Each number is 50 + 12 x the weight over its row's rms, rounded and kept within 0 to 99. Layers, rows and columns count from 0. The size before them is the row's rms in percent of the matrix's.

# layer 5 MLP down (transposed), 2560x640, rms 0.101, rows 1434-1474, columns 120-159
121:54 22 45 39 51 47 58 59 35 80 64 43 52 34 54 54 80 44 53 34 36 34 58 48 54 74 61 39 52 37 48 42 28 46 43 47 37 57 43 41
118:38 68 63 55 56 62 37 45 51 58 54 69 73 42 56 34 45 33 50 39 50 28 66 46 44 42 33 48 43 36 71 34 36 69 75 60 40 41 51 53
099:54 48 69 38 44 38 59 73 43 58 33 39 47 54 55 55 67 63 60 44 58 40 58 51 62 41 29 47 44 60 45 45 36 31 52 50 56 45 62 28
096:48 45 58 40 65 68 61 61 70 47 34 22 44 49 50 32 44 54 40 54 59 53 56 20 60 45 37 55 40 61 49 51 41 77 41 50 60 63 30 59
101:24 57 53 35 35 51 36 48 69 51 36 32 62 29 63 40 44 48 47 55 45 43 25 45 36 54 38 42 42 51 60 46 65 24 58 42 59 58 42 43
106:47 62 54 38 35 43 43 34 63 46 52 33 45 47 60 24 33 37 60 50 34 38 30 44 60 27 58 54 46 61 52 48 60 57 56 48 51 58 27 40
098:39 53 48 48 53 41 50 51 66 29 37 36 56 38 51 45 35 62 57 19 37 70 46 71 58 51 63 55 46 55 66 63 53 63 50 46 41 51 35 40
098:48 42 51 55 27 68 43 58 63 48 42 59 36 32 33 30 47 53 40 46 49 48 25 40 48 37 33 40 67 45 40 64 38 53 66 55 49 20 44 44
102:56 55 68 45 45 53 43 54 51 54 66 54 53 43 41 51 61 60 45 68 38 66 48 45 46 58 53 58 29 35 61 41 25 49 50 26 42 43 42 47
104:67 47 48 23 37 76 61 38 50 62 71 38 59 46 50 63 45 49 72 56 37 39 51 50 38 38 42 55 55 73 57 41 18 43 23 54 52 45 55 59
094:59 82 52 43 54 62 43 44 75 47 55 39 41 64 66 46 66 65 44 31 44 38 34 46 44 24 23 44 56 28 46 58 44 45 40 38 49 70 47 54
095:41 62 53 49 38 48 25 63 51 32 55 37 33 35 49 38 51 43 35 45 67 67 52 31 52 28 41 47 43 57 48 48 39 69 37 56 54 47 55 49
099:55 42 47 54 48 43 34 47 47 50 52 61 48 54 44 62 36 67 57 45 46 35 55 42 56 67 61 40 53 46 44 68 91 66 56 55 37 60 56 43
102:65 70 50 53 43 33 55 51 52 56 50 40 48 48 42 50 64 46 57 60 41 32 47 51 56 72 43 39 39 50 61 43 53 43 59 59 54 54 38 44
096:66 55 35 62 37 46 43 51 35 40 31 40 50 58 51 61 65 68 42 44 46 47 35 57 54 49 50 49 64 55 59 64 51 63 56 47 42 51 38 45
089:51 48 49 45 48 48 48 67 45 31 59 48 56 55 38 53 56 34 39 61 54 32 76 75 69 51 53 46 47 43 43 45 61 27 45 41 60 56 34 58
100:33 48 45 55 56 44 18 39 41 75 52 34 76 39 49 60 65 39 66 47 46 64 49 34 49 51 56 50 22 30 47 47 44 53 58 55 77 44 34 41
093:48 58 38 36 44 60 42 68 17 47 51 46 51 72 68 43 34 58 54 24 32 84 41 42 52 50 54 52 43 29 51 42 47 43 46 48 42 31 60 41
083:55 65 50 66 41 55 60 47 54 68 82 57 34 54 48 32 53 54 49 56 43 41 33 74 44 50 41 41 47 50 51 57 37 33 51 64 55 33 26 42
102:53 47 37 58 39 39 54 43 66 49 29 50 66 62 70 59 26 66 47 49 60 53 48 50 39 54 48 37 72 66 32 48 66 66 73 57 49 68 35 31
094:72 72 59 34 57 36 51 55 70 39 42 44 61 56 40 45 58 62 57 47 53 53 38 30 63 61 55 33 38 48 76 46 38 52 25 51 56 50 53 58
109:32 50 28 53 46 44 43 41 46 56 49 43 51 59 41 47 61 39 50 50 65 27 59 62 54 45 34 46 63 37 66 61 64 28 61 62 63 45 48 54
101:43 59 47 50 39 60 60 41 26 85 54 43 45 34 57 28 57 65 48 55 45 60 37 62 43 45 50 58 56 42 38 42 54 37 58 36 49 44 56 49
077:29 42 45 41 65 53 33 59 51 40 54 61 26 58 64 32 43 68 56 66 54 44 61 73 76 42 67 37 51 43 50 45 45 70 43 37 68 44 52 54
098:57 50 48 41 39 45 53 42 61 60 48 69 55 48 67 66 46 56 58 51 47 33 51 42 53 58 48 63 55 54 50 40 22 53 37 74 44 52 25 65
101:52 60 62 39 53 55 55 60 40 45 48 32 40 36 39 55 60 50 63 47 44 57 46 51 46 47 42 55 43 34 57 54 36 52 28 59 72 50 63 51
106:49 63 73 60 53 31 44 57 40 76 47 13 45 37 49 36 44 60 41 51 50 58 40 37 34 42 46 44 46 51 71 47 44 41 49 28 27 62 63 62
103:41 55 71 77 39 65 49 39 41 41 46 51 57 48 43 36 47 50 39 49 41 42 46 51 38 56 48 55 54 37 45 43 59 55 55 34 45 64 37 41
092:55 47 59 49 39 73 49 43 64 47 61 60 58 73 51 58 49 59 57 44 71 54 52 35 46 56 55 56 63 58 41 33 48 39 72 40 70 69 53 64
104:67 48 52 45 63 62 38 44 40 59 46 63 42 44 44 49 53 46 36 53 33 33 64 49 51 42 44 73 66 49 61 43 49 37 31 62 59 61 46 56
097:31 57 33 61 37 54 31 45 48 50 45 43 39 31 48 42 59 45 43 70 68 44 44 64 74 46 66 55 54 52 38 61 49 42 47 55 68 58 34 62
102:52 30 49 48 58 70 71 66 67 32 49 67 52 64 49 50 59 53 51 75 61 80 52 39 59 38 51 42 42 47 68 61 53 49 51 62 52 33 62 54
095:49 38 41 63 55 40 41 50 61 49 31 47 53 57 57 50 37 48 49 56 34 34 38 47 44 57 63 26 51 46 37 69 61 47 54 61 59 56 43 28
096:30 57 62 46 41 39 32 64 43 48 54 36 62 58 52 26 38 57 45 57 42 64 48 53 69 38 75 36 41 53 28 59 57 25 43 50 43 57 54 58
100:32 39 36 45 32 59 58 46 60 26 42 72 39 61 56 37 44 58 64 62 51 31 46 39 54 25 33 58 51 29 32 74 56 40 77 74 46 49 18 42
096:42 46 51 66 55 55 51 51 29 34 48 55 55 45 59 72 48 22 64 45 59 79 52 48 47 59 57 35 32 32 54 71 52 50 58 49 17 45 62 45
100:79 44 48 50 53 19 48 46 47 43 49 70 46 61 44 37 50 54 67 49 37 40 69 50 60 46 40 59 43 42 62 59 63 54 44 57 57 45 49 46
098:64 59 46 73 62 47 25 68 56 44 66 32 67 43 62 50 56 65 50 55 63 55 50 19 47 61 47 53 34 53 46 47 55 31 23 49 50 55 47 53
087:10 59 38 32 47 47 23 45 63 86 46 20 41 34 53 31 56 48 39 55 39 42 55 46 74 39 50 42 42 52 43 65 63 54 71 41 44 38 50 49
098:51 64 54 52 36 45 55 51 49 59 41 58 34 62 59 68 63 47 62 63 58 52 44 42 28 25 32 58 36 74 54 55 28 37 41 47 67 42 59 73
107:56 57 64 48 48 63 30 55 47 34 29 44 35 69 58 37 48 44 73 74 34 30 48 64 38 38 52 54 48 44 56 51 43 71 58 52 53 58 56 35
# layer 5 MLP up, 2560x640, rms 0.105, rows 1435-1474, columns 120-159
113:48 63 69 69 44 64 57 58 52 55 47 47 53 43 66 40 66 63 47 12 33 62 71 57 51 74 62 34 46 38 40 47 64 70 63 59 44 47 28 42
107:43 52 34 61 56 58 71 52 26 78 51 38 44 55 43 64 25 51 55 41 37 73 38 65 68 64 53 36 52 42 64 50 57 74 38 32 63 48 67 33
098:50 41 43 38 53 53 71 63 43 59 34 57 50 74 34 59 59 44 50 40 68 57 37 52 46 51 59 41 49 54 37 60 47 50 37 29 65 60 32 60
099:36 53 53 43 52 46 67 22 60 46 47 62 27 56 61 50 54 20 58 49 58 54 41 49 39 48 41 50 35 62 40 60 37 44 56 81 27 38 35 66
096:64 48 32 48 55 34 50 34 62 47 43 23 37 35 53 45 59 39 52 76 53 43 28 55 68 64 50 33 31 69 46 48 38 46 77 56 68 58 13 35
100:52 52 78 49 47 68 66 61 60 51 55 53 51 43 49 46 43 39 43 53 46 51 46 49 54 42 61 54 38 42 57 74 48 67 50 50 44 50 35 48
098:42 47 62 50 42 53 43 65 57 41 58 50 46 51 61 26 44 73 22 69 31 62 62 59 62 51 33 42 49 66 64 41 61 54 45 27 53 57 36 45
096:46 47 62 40 54 55 37 54 32 76 25 58 51 37 68 25 54 58 65 46 51 68 35 52 49 36 60 57 54 54 42 64 69 58 44 13 47 47 50 55
101:39 72 49 44 43 40 49 37 35 57 55 48 54 46 54 51 41 54 43 44 58 74 44 61 30 42 44 54 39 50 50 23 49 58 52 72 44 73 64 54
098:48 62 69 45 53 55 26 67 22 48 24 45 57 40 63 51 60 61 33 41 44 57 42 61 47 35 57 50 53 28 55 56 45 31 46 48 40 55 35 61
097:52 42 64 86 49 46 53 48 45 52 79 42 53 34 58 63 48 56 64 33 46 48 53 51 65 35 69 60 81 54 59 49 49 33 58 45 54 61 43 45
102:63 52 39 33 23 68 42 49 57 40 31 39 36 56 26 50 49 43 61 27 54 50 55 39 58 71 76 59 43 59 55 37 55 53 70 55 39 38 42 49
102:61 61 56 48 69 41 54 56 69 59 46 68 67 82 26 43 52 59 64 54 45 46 36 51 56 53 39 43 32 36 49 58 63 50 65 60 56 58 46 38
097:62 61 38 59 44 57 49 35 42 34 26 39 70 38 53 40 55 52 59 45 39 38 43 61 50 35 59 56 62 60 66 41 83 48 46 47 43 51 58 68
099:32 54 69 53 44 52 43 68 63 54 59 59 63 23 84 49 48 64 52 35 44 45 52 38 54 63 41 61 61 34 57 50 37 33 53 56 62 47 47 59
104:22 44 29 63 58 54 57 58 59 50 67 56 30 63 60 50 47 61 48 33 34 49 49 38 27 66 42 49 49 32 20 45 64 42 36 55 52 55 43 54
096:56 41 44 45 18 40 59 31 71 60 65 66 61 51 57 38 55 31 35 42 69 50 50 45 54 46 43 44 34 61 45 47 40 30 45 77 50 51 66 58
089:37 57 48 61 54 49 59 21 52 64 61 29 67 59 32 42 46 35 48 78 53 60 49 50 51 38 57 41 50 55 66 53 52 34 67 57 45 45 45 22
100:71 51 60 40 62 64 64 39 52 41 43 42 62 23 57 48 36 40 61 71 57 49 36 48 33 41 86 40 47 40 54 27 59 61 41 34 40 53 62 36
095:54 16 48 45 33 76 60 52 42 61 39 48 27 44 34 55 47 48 53 50 41 68 40 45 53 63 56 49 38 37 53 49 51 45 53 55 45 45 70 44
112:62 64 38 60 20 40 60 47 65 56 45 55 53 84 67 75 59 45 69 35 49 47 50 59 26 61 30 53 51 58 59 44 45 45 59 43 72 61 51 59
095:54 58 54 59 54 60 46 34 52 44 53 65 56 69 58 39 50 50 31 70 41 48 48 41 35 45 47 33 35 64 46 59 52 43 51 48 65 45 31 63
082:58 45 54 58 45 63 55 54 55 75 40 24 60 38 52 32 58 46 45 42 47 45 48 46 43 48 46 59 33 76 29 43 57 36 63 40 33 43 29 39
100:41 45 27 40 34 70 58 36 57 51 39 33 47 61 54 42 53 66 59 53 67 48 55 60 46 57 46 40 62 52 51 44 47 52 49 69 59 25 71 62
103:47 75 52 46 49 48 26 77 63 39 36 64 46 50 57 44 53 36 47 45 66 37 43 52 52 28 47 53 39 64 55 52 48 41 41 57 57 42 54 61
102:53 67 51 44 67 54 68 57 33 68 32 30 50 63 39 53 35 21 61 47 44 68 60 72 58 45 39 57 43 59 51 53 54 68 47 54 65 55 54 67
105:49 64 40 79 35 63 42 50 44 54 59 50 60 45 51 40 56 63 51 54 74 65 30 46 61 62 41 39 72 53 49 44 45 74 58 44 46 44 46 59
093:60 57 64 42 62 56 32 48 46 60 48 47 42 50 59 56 57 51 53 55 49 49 53 59 52 53 70 44 56 38 62 67 52 43 49 81 30 27 50 51
103:61 40 21 46 43 49 22 63 60 46 54 20 35 34 67 41 69 38 50 57 75 68 33 45 43 54 57 68 67 57 53 64 64 41 50 66 35 64 57 45
099:39 56 63 31 52 31 47 47 55 38 47 17 52 29 55 42 56 43 55 49 65 65 43 67 52 50 56 51 58 51 52 72 49 41 58 47 63 53 51 46
100:63 40 36 74 53 45 51 52 47 38 39 59 61 50 52 55 49 32 43 34 41 67 41 55 49 48 30 55 52 50 53 57 67 71 48 37 52 45 42 45
096:44 51 66 36 45 26 39 57 45 58 33 41 57 53 28 57 54 43 58 42 53 46 48 31 62 43 49 62 45 47 58 64 67 56 66 46 43 69 50 42
094:60 27 61 41 58 76 38 47 48 36 17 59 52 43 57 23 47 49 51 53 45 67 45 50 58 50 50 72 40 48 38 28 37 45 45 49 54 49 62 75
098:27 60 44 35 28 32 59 61 50 53 52 53 47 48 59 61 68 40 52 36 83 81 71 71 40 53 45 42 58 74 51 70 65 61 50 56 27 61 53 55
098:58 62 51 59 40 52 45 58 48 72 60 54 54 43 55 54 49 33 52 51 38 65 58 47 46 48 53 56 50 56 45 58 39 45 61 59 69 31 47 34
100:45 52 44 55 61 37 25 40 48 60 64 51 59 42 51 52 61 46 46 30 26 44 43 56 64 64 39 41 54 49 62 49 53 42 73 73 48 43 36 70
101:48 48 34 40 49 70 41 47 45 40 48 38 53 49 37 45 53 65 52 65 41 59 49 35 76 52 45 78 68 45 60 39 49 39 38 43 51 48 37 47
085:49 44 72 48 44 60 71 37 44 41 46 60 48 55 61 50 59 67 64 47 49 58 56 35 46 52 65 49 80 40 31 34 56 39 40 31 65 75 51 68
100:49 60 77 47 46 40 57 61 52 66 47 52 64 41 50 48 53 49 42 59 47 54 61 61 38 52 43 36 59 40 54 59 44 53 57 56 54 48 47 56
098:74 57 47 61 57 48 57 40 51 48 50 50 50 55 70 52 69 29 48 50 43 42 40 35 62 37 31 64 53 48 53 71 38 68 40 47 56 53 43 53